Part of a small language model's weights: RMSNorm before each block.
Each number is 128 + 24 x the weight over its row's rms, rounded and kept within 0 to 255. Layers, rows and columns count from 0. Numbers have three digits each. The size before them is the row's rms in percent of the matrix's.

# up: layer 11 MLP up, 256x64, rms 0.317, rows 129-148, columns 0-63
# down: layer 11 MLP down (transposed), 256x64, rms 0.466, rows 129-148, columns 0-63
up129 115:134102154150093141135154140118129125132092122205139102148129127119128139068112135120163142135142120168134113142158127117123148155100106134133135114114134132140195133153140114120169100174136171
down129 116:107106146146105141129102119143122084105121151092121170141104103165097135156159131168132100103160093124087165106112151117135115131101144138131134173126101099115095133103133067131135126092134125
up130 075:113100138161141104130149148081126077155131138113145157112100104105128109139120112130142098169116072117110105125057143127123103133097125135127169151142096150142112130145147103107075128124126112
down130 077:142119108175164133162132115131111101132166084124125098087128115138130137113120171072145126153119110110111125117105128102116132103133143132096153099142111197157149137168156131124122125178110129
up131 106:119129133102178094124108119181178138177162151121112157138123142118098094127121151135105154123183096153087164110089116116125093134115147118137109129093144113110144128126137120112133139113136170
down131 115:128161101112090139111182113138136137158141108133130134086085148145129130172133153131123117141107098076136118149161111114173113139129162156123148150067158111134158114112145116157124133163147115
up132 114:087142140170131163137129073110109146121113126166134091124123124109099130131149149153096110107081100129109118106122104108145141147137181106091071135128140146148116154138166143100157149115112149
down132 114:156123136131124120122119142153106167094109103113170120150116126114142158140066139076151109159127152136135078107137130164171128109108138172104177119098130135105155155158125141114143118121156122
up133 087:105119089141107153180141150163117123143088153119105121154117098126116139100106140158092094147165118140137123102133122115140100110157110133121095174123091073146135112139121096123109093143170114
down133 085:138120117135156156105143136115132138099135116103153119131127092120096088146123154113091177137138110154151100144118169106137111198162109118124131087134131116168119123157148160077161117134156120
up134 083:122086147105156120162130161110148144126149108156145162105126112148121154148127166157095130120127132149118137130140125135144089103142106119097074068138124110104106104181090172118150157139138131
down134 080:157153131171211152133156153120130127138110115146127118121127120113112126135170171121098093156117134120179123100139080146172118116142125081159110144147135117139086155141122139136136114124123115
up135 084:144151180115129101122139127120144107143136133143108149122087129136151104130170118138144157123135129166095137158125141155111147140104127164150166068161148170145148082117135143181164134108147139
down135 080:102085119126106092101140138132150130113165142114126136128090108138142148132112110181083092146140156100132114105148167100150092090144124132125108170132139127126060118114160116135133147103146095
up136 098:091140123141113116111149139147126180106149142131102068091133112125088102133100131170072114145110139166147135183147121117115157127142117136115128147138133132138089099127173129144139142092159140
down136 096:143103121153128173185171140151121160141145120124097181131160125151129130148116132136134082147163125149106118107120151066144169089126129159130123130145097170145112149129114138115137128145158140
up137 109:147127163171111112140141128121132144102108158149171078140105083145135133115114154119110127166121078152110133104125091144101109155148125113124160172190120123121143116158152154121148157124117152
down137 112:132132126130136176127081140104157128164148130149096093157177191139137149149162135128124140085117127084131136126139157103136122113101147127147104118108112113160115132160159125137109106119070116
up138 097:128121131095131128092097111139136122137199121135094145140131128139145119118080145116112095114126105093136133120142085114144097157095100134122151129151118113176100118125085153156151142077170138
down138 103:106125160129114124172110105132139106070096169121119093121094126111110094152146122115112145051115166140138128157156138142114127151121112113141136141125091120097113127180123133120100141125088144
up139 088:126159123126167102116106164129171125133145143065142143145110108120160102096112096096116087172161112104139115171145116120109155136114155177143148124121153102137144133137122149128162163101125124
down139 082:134086179137153121153107144157114146140176158080108112152125127125122129139118132132146108109161175120156145097105163125127123140141181117165117164141120101117128143145108098151159143090137093
up140 107:123111155113157115102127182081181163134125111145154126135136101111107074119166133102116127177135114128110133114150140135130156148117144131151132148174109107151110094121090109125128111131158081
down140 105:099173113160164122151154117131159166126084151168115117121113141150125102080137130127159110161082131117121112095120144103110121127114122088111116157129139166104108143080112137118169114114092141
up141 097:097121162148128144145147131147115140133080158132092111125111083155118103168083094135108077119131144123098128121148095166116144143106144107147136151126138115141078165133108108100141111075123137
down141 094:170114142138160102142112163152163153150133092142142130084106157138145119134166111132120139157125163135161134143107152096118162123154153151110116114179078123111163086127147135162140112161116132
up142 112:111104142146118091170116110133143135151192132166113122105079121111136113094149108165105130131086138147092100121097153154123120148126109110136092104106131087100126137135134145093175112154126139
down142 115:141142171115139179117109165098138183099130168139153133099141142115118105123165100133112118162115128135115152099131115158106113140085120126123126125073140129154156115103101131131151144167180139
up143 072:115136096155104165119149121089138128129117113130144139116118131094171123134058058088147130116102143154142148146130099176118144142124115136112132129133122123181133153129111083110143135118147092
down143 070:102149135133137101099152106119174161108140116144146143098125105122109074155133097092131088140104143140158154121136142133107175135165161145153116114190140142121091142129168130092126132120155132
up144 119:085125104137108133152155088123140165161109157127114106141133111137101118112142111138115173124151090119130168124146155148109152137127135136092119143201097136135065119146110144112127109085140112
down144 118:137131110109131163149141174116134136179149125106120122096152137125109115124137084114160162128086120138101145170139116180149076121128153145159079113128159135157156123145122146094143157121132153
up145 114:103129172137146156118127147068122094148132136147156147158124148092135135086117139114120143100085094160115087131119139151125128120077140140122121111166102099160132141088113130147146110089159108
down145 120:083124142133136154120148112146138116142127071153164130095106179092128090122083102124110134131154105146126134080158110105107145100134153114127120117159138171097090115115099116136131139145167113
up146 099:145081141139136111056074154105162102110135097138102138109112112120125117131122155121116138148111142126107130136144146111110088109121112134100115147173090160160122120134123111105192152130115151
down146 099:122097158129151166128183120128099139107133110178112098167111114106104087143153124151129092113118092118121137119118091109095153125092141136122158131097164131141098102153154120160097165141123117
up147 089:076149122129080101159113128083134133159118166147115097117169117155119146150123083159145118150128137128136132155170127100165135135119100131172131104157162118131114131126133072129156110128159144
down147 089:146138088095174097141130096154123128122138133095133168125113098130132101160120171135092179179139128115106148110154141120107167117122105131127111109114134160120125116096121107130147096120066153
up148 103:127182131113122111155171140115079124140103131106109137180130143118110111081098122139145150149105118147103094136099168142128109138148163142111154157175163130133141082126094136142119126112125094
down148 099:099163129102140123125157152121087193147116182089118127089104142116142115140137112119096134140143141099135116116145148144163095115111114124162104128166153136100120186134105088116158128123130114